Each number is 128 + 24 x the weight over its row's rms, rounded and kept within 0 to 255. Layers, rows and columns count from 0. Numbers have three digits each. The size before them is the row's rms in percent of the matrix's.

# k: layer 4 attention key, 64x320, rms 0.238, rows 58-63, columns 0-159
# q: layer 4 attention query, 320x320, rms 0.249, rows 59-63,123-127,187-191,251-255,315-319, columns 0-159
# v: layer 4 attention value, 64x320, rms 0.197, rows 0-8, columns 0-159
# o: layer 4 attention output (transposed), 320x320, rms 0.201, rows 0-8,64-72,128-136,192-200,256-264, columns 0-159
k58 101:139151150132119129162114152117111112148133142159118111117124176121163155165121116148126116086097107125135108130128158140136150135154144143121107106154162126121145151144106145108163081121173098101110089154107168092107118119142132089145123169140149132138130122171144093154149135139112151164142163143103078097119155169121092142157115170153140110072140129108105120103142120113090125101133127137136168133123116110169069156116132115121153100097101109123126141165113140117083108109152132
q59 089:092116140117139115131101131106137141154155103154128128092142154093104132140177057101092138116161077143153113129142096153085122099152109097137130130118130133115146155123136131096108114139095098126111105153120136138133139140117172154148134140159105142105190167120107088105174155088111148099093147098179108127131151083135150161112113141150130085111090162123150124147166170152090149091118146135151119115140145109122130131115082111131144101123123136119140128143122163125111160116151132
q123 116:165122137114170076114129130158160116159119120106112101134148170145107106154123098172086165118085115136129159158110098101111159136111131162159103123144107112165136138154138117141159130135125132093098112112122158147120122141102126133164087105163121126156143158140157115140149063119128148094168076108096136096145118116156093098151097094099098143134137092135117159146120139127126091175118119106130122137125076122160148183095132154101082140158146114153083104105126091106145079116104148
q187 104:123156145117146130120139109144101074086097138130141130151165124178126142128112122103133109131107075145145127122160098104168114101133117138106145119148119119153149158110070140142094134154115128127107106111092116128163100129135147135162104111166121147077140152130125109125119127122139151141124092110110118105132123127123152116115157105133186137126144140105093128142134157123142114147109125105127123099147153102135146190111096105148116126128145117139134163106133132130126148115119173
q251 116:142129167118154098144114151136135144147150116152126128117162155154130108142113119134140182133143167146116081102104118125132130132113104091118126119129163144096116136087122136124179191111108180101088147134123169138124163107148172130117120141138093117107119109181130173078103125117155146137110144120108140110124145161137136120085126143126079124130126118104120157096083154110116149080119084088104111117093115118135127112136148129134148109077149126134129117178084108141102196138152134
q315 085:112122080093132109127106156096123125120155171133106097155166151131145089089135116143100117161140108140112137115171152143136121156170107139146141097117134094094162141137134140122086138147115174111136091153117143106131143167133135108184142134160115111158123163135130110129088110102111135126099142144133134140128113108139140149116127177149057089169120170097131095123150169098146143112133158171141141140110120120141156135099123113096101127124116110156094096126167118159142115122170125
k59 094:104108121110100120107130141094127116161110093162118069134156125109166157120161103167148158131134119117082117115169133130087147118114134126076120141113084155181149154147108167105116101106164118150132176098088112138135161131133115128111152115157151115144104130118101116091108125128140120150097170086142133149103136151143123164136137119151155091157127162168125113119122149132102141113134148164102165178148116099125104098169123101110137170118121128177119126108141097096083143143147116
q60 086:123134125123171181125110109079098121156127163177093121132140141174118176071131113144140152113096105174146108158132138127072130112148128131124124115177106100110125095135128120136102094126042120140149135113130120114136135151095146118125107157129131134079142150128136171110129075133115152123176111111150088132136108123136090165143153110092128125188142103123131157078085117125151144088093157120074125156128110147094113120154159120177136119108140104138120146173117085156163139126093139
q124 104:106079114160094128140128102128130097134172105103111135153112141124155143173070150162140117151103123132115075127129140136110100115132089113132114114124152130141109141097143097122133122126145144134149149093121168126129103138118134098142142089108127138164125131117113126138093113133147145139103127134162162137159145123151084144146140110116100099093169149086140138113125120132135144146125149115113130146091131120101138089125092166151134083122105101126113099154112091115161156094119130
q188 087:099122126166111135081156132148168170114125165099136149128102143109144143110111114107154168107131110123110142131162148109129143136093154093105111165129091113130153129145130111166139085118159139161150140092095147127115067128142137144180134165080132161096106154136169128109170087097110118176186125140116150141110160153125134071145159100155156147132147113123131137129105117110106063137096108128162100102128134116121159093103111163123156093097169122127118103136153130112079091099136154
q252 107:088152122156121132108088142095129134163137148085077144133127163166105130139123141122087142111120120116105153141189094141110122138136126134153129142100156143137100181109096140096068153118158148081168141128155166160107150158121154114114160140149106116127134133161127103125135134149146101152117098135130127145154101102134103135108168151102130124135151091160123098108139113116083117066153104161099128121162105113075106080172143180124167126158072180153174171130142135138119140077140111
q316 085:138138124102120119119142071093143111141157183110131112114203092132068116108106126153104141156144133172149110105123092137124131116111090159103182116147177132097110084118132063149116130166112104125159134144125157118162119081108142115157170114141136123140152115133171121125131121130130145140116150110144135096154128159113105162113119149126114119141125112135119147100152135124170137106097144133147135160152137127124140103111175136135085114134158107140159114139137141099084112085148159
k60 096:163146129080132115139156136142163118136154106159123119133129130132105112131151139153134145133158109090144132136154125143165127134138083120143109099172116107141124093172147146139122111201091123114162099114149163140175152148146139133117136098142121088153121119112122096106140127155122113133135117103099140144132078113106132107127125140157147152094133141127129115107143152110127117138151112111151078138137096136126165112121159087148145095090144129123137125148170152137079121180126100
q61 091:140141114175149113094175089120106118143137142155115126147159126180171121157127118113113149085136124061183124111149138069131111116122124116115150153158107111116138141104106207115128169130106139142136103150138113129083152134141175151137137152113171117142087144162126100109138122104088116154135143062112119120150079102094111130113136157148127132135104185123109109157092145163116104141131140172118149149155130096120152150126098137098130118136158126135150158139138111118134136128114091
q125 111:121123173101106138132132136153120131138120117106120065092117057118088118158137152136146117160068122098121103148097087130190142085105111130114093091146146126153146158092123114129136106147131124113160156108109126098106120155114091145094120149124100124114137137068136112116168137120131108103171129139147143158132150074130109132165159173140128131103136107129139134093106135136128114135088132081086109127159136129135092109110166102115103115152137105128121132129151139147117101181116128
q189 084:139094132120125124095124176126151157087144111124145090130124141141132163151102139134152146094123139125135105118136136155137150132111103072110145130151145145140144092134136166133135172146172122153153087144164134109160084105122159129166161095132128121162162130101076139135131129133145123079131095130104114146169111115126113095151116131112086163146101095153137156107128124123126041150118129091130135097126084155119120130167165149140143157105118155115106137153143151136144115157150159
q253 112:123137077115090123137134113131134133149109167100092133136125119164106120112129161123124127139118160153127105135128131154134124161148167143124131144124128125128124074117110126088149127106147134141147119155165097088161102119070146125103150133096106120123145149121151145101109142138123112130114149123119154152153112134113133087145148119140167098175088086084123124169156126105167152137139165114112151120131130135151114107131124155149143139093105145095204130096157164078111112109124124
q317 096:122104098106160120111108123124132113111142138086110123151175098119163145165122140168140133123087145135132113140133130116137173123130085103134134089199109115130173141080083180081123146144108146170137122125109123118133138139145157094107130141088151126111126138157126118114125101136117086097110167104146135132189138092085101134062148134112142140130124139114103087147114095130124076154133142136131176110094116098145148122127133128103140133148159135115129100134130119143131137114101099
k61 099:115066118068103071103136161130127087114166130145120162102119116126126149120136157142102054141152101130154119170125097158115122144123135095113116122122159118129102153103110142101094133156125078156150109149112144127102103095128136132109101140128143126108096116124109149110155081124135129135103130134104116128165115112142143146115129132120158113124109158174141058138112143141149142177175113159134144113125121101168118176137108117116121126153142155117091160115125075112105146150144131
q62 091:126145139141113084122131108166110122128136159146132153155107126115138120115137114146143140091083135150118138112138124095132124135119077098118114148128149136112151109126123143110097137120131113145094156147119140128120138112089108146108130093163127128133130114125143117107096149132137109100144135108149090151101131159178114075125102099140135101091167163140091139116129135140084154129155099166138119083146140122195103148141125136116133083108118112103142131162104148150156115111115132
q126 096:106140151148137133141108082144084167131095120134084154127122146116109124110120133115153148190128089093120134097133164148122080095127128152122145115098124125122106111084131132152127118103128153164139108097115141171125067128144128143124113150138159126123118113109114126081122138129121140128111095118128106156158120109166122107169168124110143116101111137105103146121100090155108132123123121106122144171154141101169103137105142119115134133122132087134128073169095111173132083124128135
q190 097:100119112134187140158098125152123134170096091134132101116097146127128129118145139117109097120148121114137110137119120115102140122146097116126121140160164094135144151093091126140142143141144102107109132175104101133141145109134146097120112110140072147129128081163131078131135142135111085099153120121130153081148145133165121101139117143097126097129129138123154108125131123118102096090135081160148129121151154098148171146124195138097125108093148159137170089102112063139153119149131145
q254 105:132187114111111120094131112103149164142152134138144149125097107124144125151079134088131134113123114130127137135100098119099119131106136169164145145115066205151137060108111078103094169108132111152142171057123157115138155141145120169112172116106136158134162139115115136106102162125123098147172167127117132125151105151145152133115162107104151133101126133099100108103101120125093143122165122183151179124169174107124131095142128160102120105146123135124163097118097158091145134078106100
q318 093:082129131132135136104142112125145154127124130095160123139075171119143091099121142120138151180111124126155107111113120120151092107116099136093119129095140112122158077072090151112125145116121130104088124133160131103143127122111104101134098119156133115095114091148094112102084156119123123114122130078158128110094155162165140111139134085132147092121139132123114172159137138144100134070145121126116150160180109121144144139114176125111140148122151147155166137135127152134101112114102127
k62 096:107111131109158110131127108100184150110136138134152169095129075158129123141114091163146117174119119148112121146093140137110127172108115095115191109085114132145080138157170146147098104135110129119131132072151133128115113126145111124144088134152138088128134119148135106163161121128121097119135160156101132139121127135130160083069063108135114131103124150140125107112147126118065125118154144114121141121130138124152136156119113126144156119156118108151142111095123152093104115132108100
q63 119:094129133072105134158114198090134117137092078146133084141126186152137150148118126135164107090119122142109139138129140085085137142107114102096082123082163120121095177155100142143146157156127125124103128142126121172115107119094109115112129137149159123109112148103150129143130148118107121142107082089133068114110088181148108114105116135145143147096121120136150159162133138111110149099127102160109103133109111114100109175127146132129110131153107089108122143101072108117112110111163119
q127 125:092067157121165081158119140132142142125098111124184095137121197126164130130162165083083161149135095109144161136134117077104136170137139113137112137081081120176139126131097157130165139129120154148136128116125164142117144148118127117133160117138135112140105101134114095156139110121129151124115093129122122104139145121123135112138101136111102095106117089140127115141115102157127139144136129120120105087134111109097157147122151150120126126152132141189132122125096151153142142131142113
q191 109:138129158129121147063115135105155168173174123146207148152147097135145084150158093165137106095167132128147146130148121141089140133130118145104126115189126154160131188103146141127130160108100160126151117142156110168097125112127124088109141141124145141124091142151136134159108112108139111133129077189118121085127107123105115143099130139121186125096133151117106169113099156143108135170116147101128111149116125134105119092133124124127165124097114115128127055108149140135130117121116127
q255 123:129146112107129124084143134089103128100103133130143125113112111146164088090125129153173118128159110140116111123111148126129145145157083137125095088138134126120103143161166140118091116116123085129132077105125128110113119121145120119129082147173165125117111131106099160107155132139105114101123098121147126167121093099138138132077148115143092144115122100128120150097119112138123120132155161139104092139176138121097121161050105134119092100116125087114115150119113136087116139170138097
q319 105:084069149147115109111076141099171142155150110152121128144124132139128131093081157127157146143124123158142168121103129123107121135140097108108143159130166113155114134146113141106182125098121099106127130141172124105064138117149142108142090138156114158131118142131083126149132104074099129148127155155106130164109107111114152154153109116144123148107099139115101104078161108148093088118132082114115128100106140123142117113122114139131160110116126135152131112130093142170094106155112113
k63 108:152119099125107135142130180111132105133147142167102171091130110124134111132138121143130131120097148106122150146112137126127096099106099121122123146113124124162151134081107142087098140144148144092131154112122120137078121132152136179112133124117121144123133150142145130133082133132113128166138190143122138106130152158130089131137105052144080149161093111091088143144170118139134113152069119129130126145110139141122122104136132152117096140072124098123132141134135126076117123113124131
v0 100:088106128161091173153131116161129155136090077145116168073115106151101170091100176175129133096121177087099080095122131134099109130147126107092142152147156105111137135094124138132123138090152133138103128078111134112118117150112145152141141119087124155157109107107094119149140107121115156117111139122114104130146068168165118122166102117129162132103145110141132093111146143181144156101103146135162180112119146124082105122170118144150100128079151185112069128100110097110150103071122132
o0 103:095162121104143163087117133113130131135150156088153121140149119147138124172136099153118124094127111163129191125124166099166128104112143139108131133141134127147137091106126090168135103127102147140086145140165159100140098167123126059148081153126142131138111147072165141087112110130122110099138105127107089121195122111082129131104143148089128126138097123142121130136155094124124151116099133150109106148112162104178139146132115107115104112137104060148110134150140106107141121125156152
o64 108:138147116097151108127161134160136121120067108132085111076150120106121141123131112121091136125142141080154125116162133117147123130168082121136123131167141136115172131147129097143113148130133109141142131099142120133113120111131088141126166147100089127102111109129119126154124119115130135102096140127135135105148159134139145136166133117160154124147140133128134158095131147137142128114154142126141132081169100174075104118104120100140166128077115159131112106177106114111125090149184117
o128 100:059132109109100128135110128117145157107150093148125167167130114123133110119122135126128135124100088105100137088115108085135160139141127108109117099127141084102088118120141140145094129121118143095170119109110142131106168102124118132095163142114163128159154122160130180163162154135143146141143124135156107135108079115111160124139133126146145175098119099117105131114181109121138107087153098070129134131132145122107114111138110111155149147126131113112156130139142137143138115142137151
o192 090:146119100163129105135116111116110114133125145145178153137096145119130116131091146126139098152143122090127126139090154124129125144131144141149135167084136150132115175162122122116143106136166137143125132112144130119167134153101125131164082095136123111130158142150112113094145161121099119137161161182131156128105128125159145102131156120151072113153133069120123122107105096119135132167098140145109064128085162140172148114117111125108147136117150146117152126098156134123082146103138118
o256 102:162158160087154160147143082129198146114146163100101086117119178139157170144099143096140152088145137149126121151115136108153174145105159158152107097100107086123173144136174138118182129104112154125095137118114144115089101169131096144164136094176153139119099107134140118101128121142165109145125101134130149130120104145125118130131126130157093118137140119115162105130144144150141126126130135131126154117136098120110179139136158109119119133103102099125123114121138119101139082139113115
v1 101:165125075117143122085090092129117135047133166146108170136113116116139128114146132108129105131147122138112099142140137132114152129131164072117132133091132164099094097097130136131088158121135125137140160147086142140096100112139141132141061073134153133154134121111147109104118174098096106091129082151131092125116106122158170178117132124143155118097102136155112161130139129141126108144082121168168117095106082147147127100095097166109118115147134129123144144147132154141132109139141150
o1 101:100146113102107136127109144131111140147107100122157153148136128097102137112117108132102134134161121146120133151124146139169171092116120122107161111143109120128141114104140108118145114139118147137149155132151115089146132129104134151132117134133166095121106090182102140133177114163152128165112153114119140177114130095164116163144079136139140139139113088115155108153126150126140096161091109081122123143125187110152087102160163182139114097145128162135154138179115129150166094161071097
o65 098:145119091155169113101129116132172129129139124154147084113147089107130141126141107104098114112152143113143133125143109148117097134122175110110153096088136174120094131138105137162096123129110130128109114123127132099108133092130148132149105140100133116144142123114129132109062155123076107116123133108101125101130068115093137118160166159130098107136147174169093152144133118140114133129093102125115126123093122118091148112138180116117180072118134121128149157083143152136100137110146129
o129 104:123110167129096148117146130105127188098160118142136124118122119121093104137155131070142119136109150118132148070194123129155113149161123133088126143152114137120110159150128126191101141149118118096098119154141147114138105113131143092181147093122128144124162163143170171136138142107144121114111129140159136127157122144098115115145144138168154146117136134120122167101125152122141103125129141156126161132128110164106096151151086163102132178117101109088182118138137102106103155133156165
o193 092:136123177118119155152143162125142143138134166121108146134104138166141145116087145181135157151120128134138112111087175159100123137149114132143134104132125104085134145139148150111155125103120142110113095125127129162155140135151078155144165159139076142090098145118155162133139110184111094119112126116112151139101182114133129088098105080151206104136096136113151139121123075109128119115144142112139126108156141142129117120122129093144134116152155120139076091144125135132132099122123140
o257 102:134141103104127141121137142176112137094111130129116180134132107135118103094137144135091161129193123141112152161084118115123151122155093130111129131086104162146127150116103102167099113152136122116149160087146145121136174139146134131093154141131122098125188103105109134165123123151138176125164133155104150158167132065107123112136108132115104111131122166121144124111091125085113140167096123073093129144101127128136133135151091132140146089137122138113162112158105130099104138136157114
v2 096:154162155130134107190114112151181100073126124142116142098133144160137114109146100140141154128102112102122078103151142127162114123164116166158127166161125146133134152137154127136123124091134118162110155128136211091183130133138142115095145103112106148132184186098160161103113083151139126085140103115148130145070105140146184106135119152134108178138093140116138130143136167138089151121123117151169088127165142105126130132119149135147130131122168143157130186140120111106152114158143108
o2 096:148098117099145138113150109153103168136125102150131130165161174123148106111122131149126148164147142148127155109147096130111107077113098129141112149123102126131111107113103132141142171140101111080099113085126082088121093125166159129169157124115119127113114116118090123181100132090091115124091094120096147117129129086159121125095123141098085140165116131139135118149144119140111113097138149217095126130159102101115136112153124157149154144137087146200135095158137140064109083113112136
o66 100:136122123098136100103144080118135141129157169143088145155122178126124165120122145131105135140159146097153142136119127113116149141099100141128143116145125131124113163111122161156160156117123179123106122116101166119130148149097188138151109112137092130147149133138178087116168131157120107100159154126149125153100128130140158131153137157166101155088129095100142107138090148091160138122146119114140139081117136105121078150078120117151143081115106113142115127118133105130131112126099082
o130 108:091130120094080135144151140109122083109113127107134139102130177137130131127150106071139165116092093128079139134124094129115147116103155108073095092132127123144161091134100138125140136125180170104146123147140151121125174143101112151163096108147152166133100153114146114119139120148172142133136138140155093129185097129159134169128112115142180148126115121093102145100127091108130117141107123112120097127092131146131136146101149129116151157149103129087152186174120128137158163142138140
o194 094:155134143126130150166132143125119117148105127159135126094092148142093095128122114168123074104148102170150118142145149113132129183143129129186129121125084120115149147137158089083124104129086077168086134130091073137173106103133089152111141143147124102151144137143119118110134134108167137106147128154164130112128167159108099110105101122141149091116125179138099117083118101082122093124093123132148118157150136099132149134179133120093132171109169092128108113129135160143107158130172134
o258 096:086135124127099159121121103139150124160149131119121121155182073198129126107126103114149113172100171111173115107157158151144129169135118113131100090116143136130123116142123127179107149132132115093122104110115141130131124130126122118107168159146150156109112110118116114102100130153084112147139125130119097111108135172108129150062139135080147128145153142121134157152112124093142142139133157136115154128103156126093101122133115122144119107119120127115146101145149152133162169134151122
v3 100:134156112103110124117145129142115129125145111136128156143118154142170112107161068121144106171128101163139145107114141097171110155086181112127117168127104139113106082147135114126099122101113094107140162142138164162120114106102090139137112137103136158144103091117088153123118130118157171085122099072126139113164148142160087138152146128107147131142141116112101161111114122126166128115152110130150091155097159101118146184124142117132120130154112163119140132104118106124129111122085148
o3 102:138117139120101120122172126128123149118136194148104153128116129144105116100150102135108178065107154142131130111171157155125104104097129201099167123129128133105095132129102127096114099115122094192113118081170112088108152118140166108101140130194149099098095122153153115107123107145068102102117147142118133081124140085090136113160132149102168150137110150107144107159109107154156158117117127118121140141138156144140127138118148135125165099119144104103134136140099144116115134149131114
o67 101:098126144113110154130090161166097153153140076127118155118099148096137155118093165134131125142136120121121120143126103132149125128113116118167090106159086105151148200100149138115139141099133160168163166162055146106127105134122144133141115117112134160142136126123115167136141139169119123148167083114121147108104132164133151127110121098121130103136123099121117191106145120118109140151125122150162126149161123130132131161127147121131143104158096135143095141137082168132109092088110125
o131 094:131153167115122142115101131110120110082155117124133122179109115094128087155110132093133091153107118123148130143083100099130089140156087128111150122099174152139110115145101131132115167174092135117128123198122092131144107112126088136171147116124148185164179121158090100129114131124132143159158134110130125114126159102130136171152111134141147129108127124087089123123103125124161121112095147126130167104104156135138137136112157110152107143103088140110139162157108174114138092115117075
o195 093:132113127116192140155140129144172138164096118118129104081149124107135107143112135158165139134131215108072149107116123112073118120115106132115101144125093157137169110148145102149167109188137147098119110123158156133112087159162110125130135128120096095132136162125085151122113114106129141067124142157156138157121122131131148110115133132111114114147125104151119128157149159119103132111161124155124143129118088149136100077144090153127127190118094162099134109115147077136131096125135157
o259 104:114162118140131145150145111112116135096157123099086100119129078141107120117125113110121135130131101111163138136141158184113154133159139156159085112142193154137147101092111136090098082103126082146165145106116109122134164155195146150132149100112115137144130096137131128072147121146096089161129155162108103111168166134162151112110141115136109081136125156136122102132110163132163124108141155129155139154147142133115141138086129107076146122123113127077092108128133141130081118120128118
v4 099:127126084086150140091115154126118134142102169094148116137132152148158147114117087121098138150143152134118162115122118117118153148138152095137137117123109106096133133148152136125103148153093070121145145105123162142159140169118144133128100157134132098112136087130092140142113104160069152147134174120118108128121136124161167128076161084098111113125112065108142118101121101162111117133141135105144088138144156133122153134159136074116137152129120136140113117152124164130155089103154116
o4 098:145114137142117116159166169152097127093100136107094125141118151103134113120088096130077054124125081147097094108108142184128080119154140111135124112116101092137154103145096136133143114127118116145106069152106112120124098120147137130107183124144140094153111132172157144104098147127126158131147124136122097156108150154109143138176137144122124143132159129128107115080171154113152118156082167133137073065126146091154132100138113164121113133135147102115091106078148139191112125157129117
o68 098:114138102082136122134130078128120103135140129128112138129127158148112126115174165147142123149108133071120146158081130082123124146141095116163096112134111146153117145146148118127136141171144128135114108136126147157158122150095132128171078118101161102109144130122122156113132131158141093146142149089060148123136123103160111129141205144105110161132150166092134119090137067103113127078128151124129125097132119127111143119125130092110117110097091109102158130091121130111101070117116123
o132 095:086144151082121106150103106084125139129120123136154052148132105131105146140172133158122096130169146170145108139113078139154109119120153160115163150153148140129108155102155121100147147129152159164129113117106084142131143121090122135104171136113136132090083158123094110129130129072122121140119150105142115144107153098136175125127111127120104150117120135151086123113122162130127103156144116156109125180121137182156160116099168110168126133144131157152150141118117147117114095110092103
o196 095:098106096164140128091139135132144152136133122175136146098104089120168125100099140103139142071126153137132138129138169126133143140186103107124103171138168105137156146113082144130119076128132115098175165126171112122135133135132120158106113114116114109152135118110130129129140101130100174115145092129168141141135108187085106106112096165150086138109138133135129140110120113143152155118107101102128115145100141150085107162143105128108110133124138118139117144183127107106157180146104170
o260 105:140121146117113076135077069169137134092132122104110101128110134093105152124168127166128096129109150075159119129107125126148066116106114122158185113140114096132077092138124080121125144109131126102129131126126130150108182104163128124161154136094123174113120116099142107139114136074108059142114147133131082110160141087126089149086125093172107164151122108138113168121117118137143134145183134136161130112116113128173149096100112121099128119120149130114114097134131139108103139119138178
v5 102:103126146106113126127108109163158112132153124092149096096136095106115137081126106145094131153153089163088151164152128118108144146108087122100140126096137101123112151115142163159110140154113134144114136158140156103132146114134104127124112115110140151130120124148125129166124142122123094086161123137160128098143129071111085127103151084082109109127138120130086153113136119141118175109164133123129094124115118139096132129122122127143110208124176136131103140071199137129106178152093167
o5 096:148094125118132213147138109088118169119119089109149150161100145123103141084168120088122163122111106065124085106114137134140118116138110116129149155083164129105172151149116124134136188119142107106123157118142125132121125141111087147114100125144151113134142120117094123105060098127139115138147126141132142114125093145120143156105132136101161131162152083091096153123164163121131109107093143137120115155131158140113142126098151123141121143152145148085129138142122170118135164107097102
o69 100:115150175092083112151119118111123122106150129138148154127082147082141121107107102044131128140142156185128102114138074120101086152139099132122144109161133107119089128141156120115101107146152179132133148123128142117152120087144119141174107155159136136133151128147120118166160132131153139105130130103099161106092097125155110092145109168145150149131087129162172149087127087126153158115136128095125143112143161137142121138134138121121110161099110164120175126079132150143092119148121174
o133 104:136153090111153085115134150142125072120133105154103110119121131127146160154089100159124127095139085154157099158137159164113146127115112138187112134100114143154147092128119151153120119097163121127116089108098131134094129141128153092146151125133149128160119104147116093150168150095133131125123069108153102094126148113116128141101170111083121134127115134111140126092098122095088097153108132121136115107117136135120072126157115118141081136129107135158121109122103114151107174093142112
o197 090:122099123175130119136130098127126129100095131094138141086128106190109073109132132146148120158110129086150155126153102169127139106129163156114105131117122113171135108059103179161167173093079110144139121100144133123141111129118121123142098120106092155137125202106163135124136122165109172130077135114121142141111139129121116144124099120166118117129127131102114153128117155146115112150159114115100115125125121115109150143139154102110177134098124096104084107160140110158156118107138111
o261 108:130136082154133141137113146122157128096152127125114104129121125132126155154109096122106126122126114133068132131119138101117087096154118132106126117130122142161137125192112104066123082108147159084130107137143142127144099110148151131140129120127106121172135160123136092147140151119119138106122112126122123179137137172135134083159132113161129152140142151173130104072155146087145134143140136139139125109110123127204134121112151140122098116161150138128126200118122169109114078109125128
v6 103:123179123143130146129144087113106136155166151104108099124128107124110149073130144104113094099085141107154100116080138086131156154174105109140152115129110152137095151120107085079129135142130107128141165165110122113134105106152132175097148138147128086113111103120137120161109154126151105116066130137088128105175083115087090115182131138137152159109148116127157119140073148109083166091141117091127095119148153126136156120080145146172149125131130122160143140081123117124138151108170140
o6 104:127136109150187126102083116106148117115081110122149123114110123148149107141137124130105161201125128113093164143126165121134101131120107132126138096132134150161106106118167161164114120102140115100103179163143108126123125127133140121143109077120113153127129120096152140087160138089116146115099114120115138123167107106113170060139109123153122109109112137114104086063128125127085094089134138138125117125095122130152105130130120104106107160126124141123154125152139127114160117118135156
o70 089:111157104092113115152144169136126118140132171073074129153124109094089112161106122129142059162177129155138153131138133136113146156147147137107145076089105126128096135153134139098134082111130123110164151140121120131151083121124141115110155140144176182158109141155128099160115122149161120109126158080157125152130112143096100148133083120135107092105114152129194144108137132132135164148128125135117086149129115092143144118149135138131101101148115123108140115122130102164122124089110144
o134 104:081165107151103121119080145119114130141136116118165117117123092133110136118161148125144094105160112138101086131127092133156145123158105130163129119156118147139137177124155105075120087124094165127102132093132116141121125140143104103129137121111131078148102095131140098111126105170114177141146117136152087075125129148109108200107145134098136150118143108146129146159124138117183124108119099091116115132134134057144083118088130087093138104157098117144146082104089118148144134112135104
o198 095:165122140126128101139176167127198099132147109150088165151157171145144126135159132130117122096122162132106109126136141128117087118147138141150109150127087124082123106118127132174112138136127074115065091112099140153169155122160148135143123143137130143114125147142099155100128120123109076090162122072111122111109157138144141121104139131146152137130159135156147098147132099163153124133147104173123176129136124173069126148166150150103135102101170143096110141141164124121094119132124117
o262 111:169098154142139107147151067180131153134173129178152135162118146132125135145128109133090108098140129120099140138124158089122147134124137062151121144114181105109172104167141153130133136127162150115128174179139076115080121147109122127063103105139157171178108111079137135137119112126142131130145129153133144104097106134140145132090107112132145102110116110103115142121151117104163119121120124106120156116095105131145112125129125140131134084125108110141145145127095146119128117117142150
v7 100:169135100149126121117124124176124120136113148118158158141105135091133104137143128106164101131090129155105161172109118131114090104174136168083117134140159095145140105100139125109125103109140098098108143135161136152154111129160143170118136096143127170152120082102099117094117169127118134119118126195123108144189150104148141111126135111138116130168131138122122107124114147149149106130100145082116112143093138151159132165148175102158115151111172138134097156154149135147149104113110178
o7 097:146159135139134135121155125126193106076152120161107139148156066082104091084114135131197147121141153108152154139079109131126158147091178127116135118118112141119148108114130150107133109112171090106145120098125117147142139086102103126098126136100112139120114136087107139144144120145117125149134128122146117117156154070102112129132136136138126127160163084090083112091094146178172155066129121140100110140141154143101132092144104120124109130099156146102166099130141116122150152122113141
o71 101:085095154139114150108129123134160086127115153112134131133110135103119152168149147119143134159132127142092137143128141124136143134125091134153120102104147095129111125113122183166163121143078162143130146137124155126124101155145190141109115157165136124125176115131142156139098181121136130070131154142096124141130142171153143136127100125127151130146139110117098140067136165125145114139167160042139139153126115139154078104138145120105123130147115152119098118183103129127100105167132157
o135 106:132125116104137109160114153107098172159103182085113124136119112125148155142116108151076132099092117144147115124129132110142140107159145093100132129108068127116103166135104098113112145129136142123122166128125125140134120146110142107164137129129141109072139172183129103134132150093112083170127134174126097100090139108139151120129127116154109145133095154150117135167128152081104123187151129170124108118153112153146161132132124100151118130122110095127139137119122141118096137122122088
o199 093:125133102126113143133115125111100133140164059159080115082148096135091118132065132143118178096143134125116105144143151124114106108087104163161160146158142142151128105132151126138140123133141140115122105110094153089135150115192102131132105150131161094125101130116142143139153072167163100125139100119111153109120117154100141126136141087139161111067149133108165154179112116108128141127113128156118125106130121140120114139132114136165114154145134122144080116074121171143134108106165145
o263 108:138101117182144070128104134115129137112101112127187103155125133139145122091116129101153135139128130138099117124127087132134121126158161127141117133106071098164104099155129154095131155088114121157104073138141151119090096131110140140119143114089157132127150149068116098101131117139108111093168106145141161132132111152145148101184132138143137135137138159093155081077145145132167150106105131141154126120121139144091108123160115114134121119075095133117138123143131071126091130085050140
v8 098:124144062131132124124132091161175116113126091140101126173121123184108152119121114165087148122121115155122126144130117140101178091131146104072110135089146088141122152141101183137183086142121093120144124136108121118111129132102146105144141160129152146119105124117126147141173139132136132120105142094114174131158096126140160098131128116086102056114134146109162128159114113159104140125109144125142119105140137131148115146109124126137107123181134128105121111113146077073152108110131141
o8 104:129143141131106142140157145114153186108164117104144109106131098121146125136126087148111135076125127099119124105141159112136130112162162155160178133151169142140126134133137084139152120161104171089139162124104148126150122139166087114160122086159128145142135123069101138151122131174115131112121105107145112149138142141146091124076128111124115124163071138084100135124151140101141117085131161092162133074138114111124098112157092126099138100106173118074152136100159156108165132135175149
o72 092:138129112123109149123133162119106098099115126143142140151126097147117143162112131144161099124156165157110093110119155156133148108168104104111117139085169147169158141175119142174131145149141123149104116106106091145110171166086123107129110141131131146123128155145169118134109127096134126129107136155154153144124111129152123121085134103173143142098133128139156156102114131140111162140144116129158096128095097103104162102100140110118163152130113134173109066103124112062116149103148164
o136 096:111149122125149105088136072095115125160134141106131127144112161130128174127152132108149133125166129138135121143118097119121127170140090149138111139113095134136111120164152123130112133114127088124148119138145105148139167100112133122159145124083169137116128076118113135143114164095155145135128142094132120152103089086085158179148120068162137096053123139100099123147128170100140109145136147163133155118130177112120113151129136104138111136116093117150163135165127117102107125182107108
o200 090:144156123142144115134110159142115136097099146164097115119171134125145119112136115121117119133104117086105133178110177109104114158106103083133177095175105146107119125101123127108110100143065152133143103120157158116128106121145097118118120173135144109135139132140096106153102123194112144157163133112087144127162136107103113114131117202135124151122142078152128126106138115141107096142106133157098122130114104163108126168117097174143093129130102130191118128132137147160133109104123075
o264 114:100114145132125111167092114105086110163117109083150121119171150127118132156125145145120110157134150159166116100147166136165073147135121106133094152090115113112140131141178097131121103108148149104134113107151142070142140144108136119142121166139125146129136118159127114085112177110105079137102113137133131125142108164130121127136169080105161102135135161152148160130132154135123148125131080131127116100182171107111103145157111081117139086104176103151135104122136085117140147148121141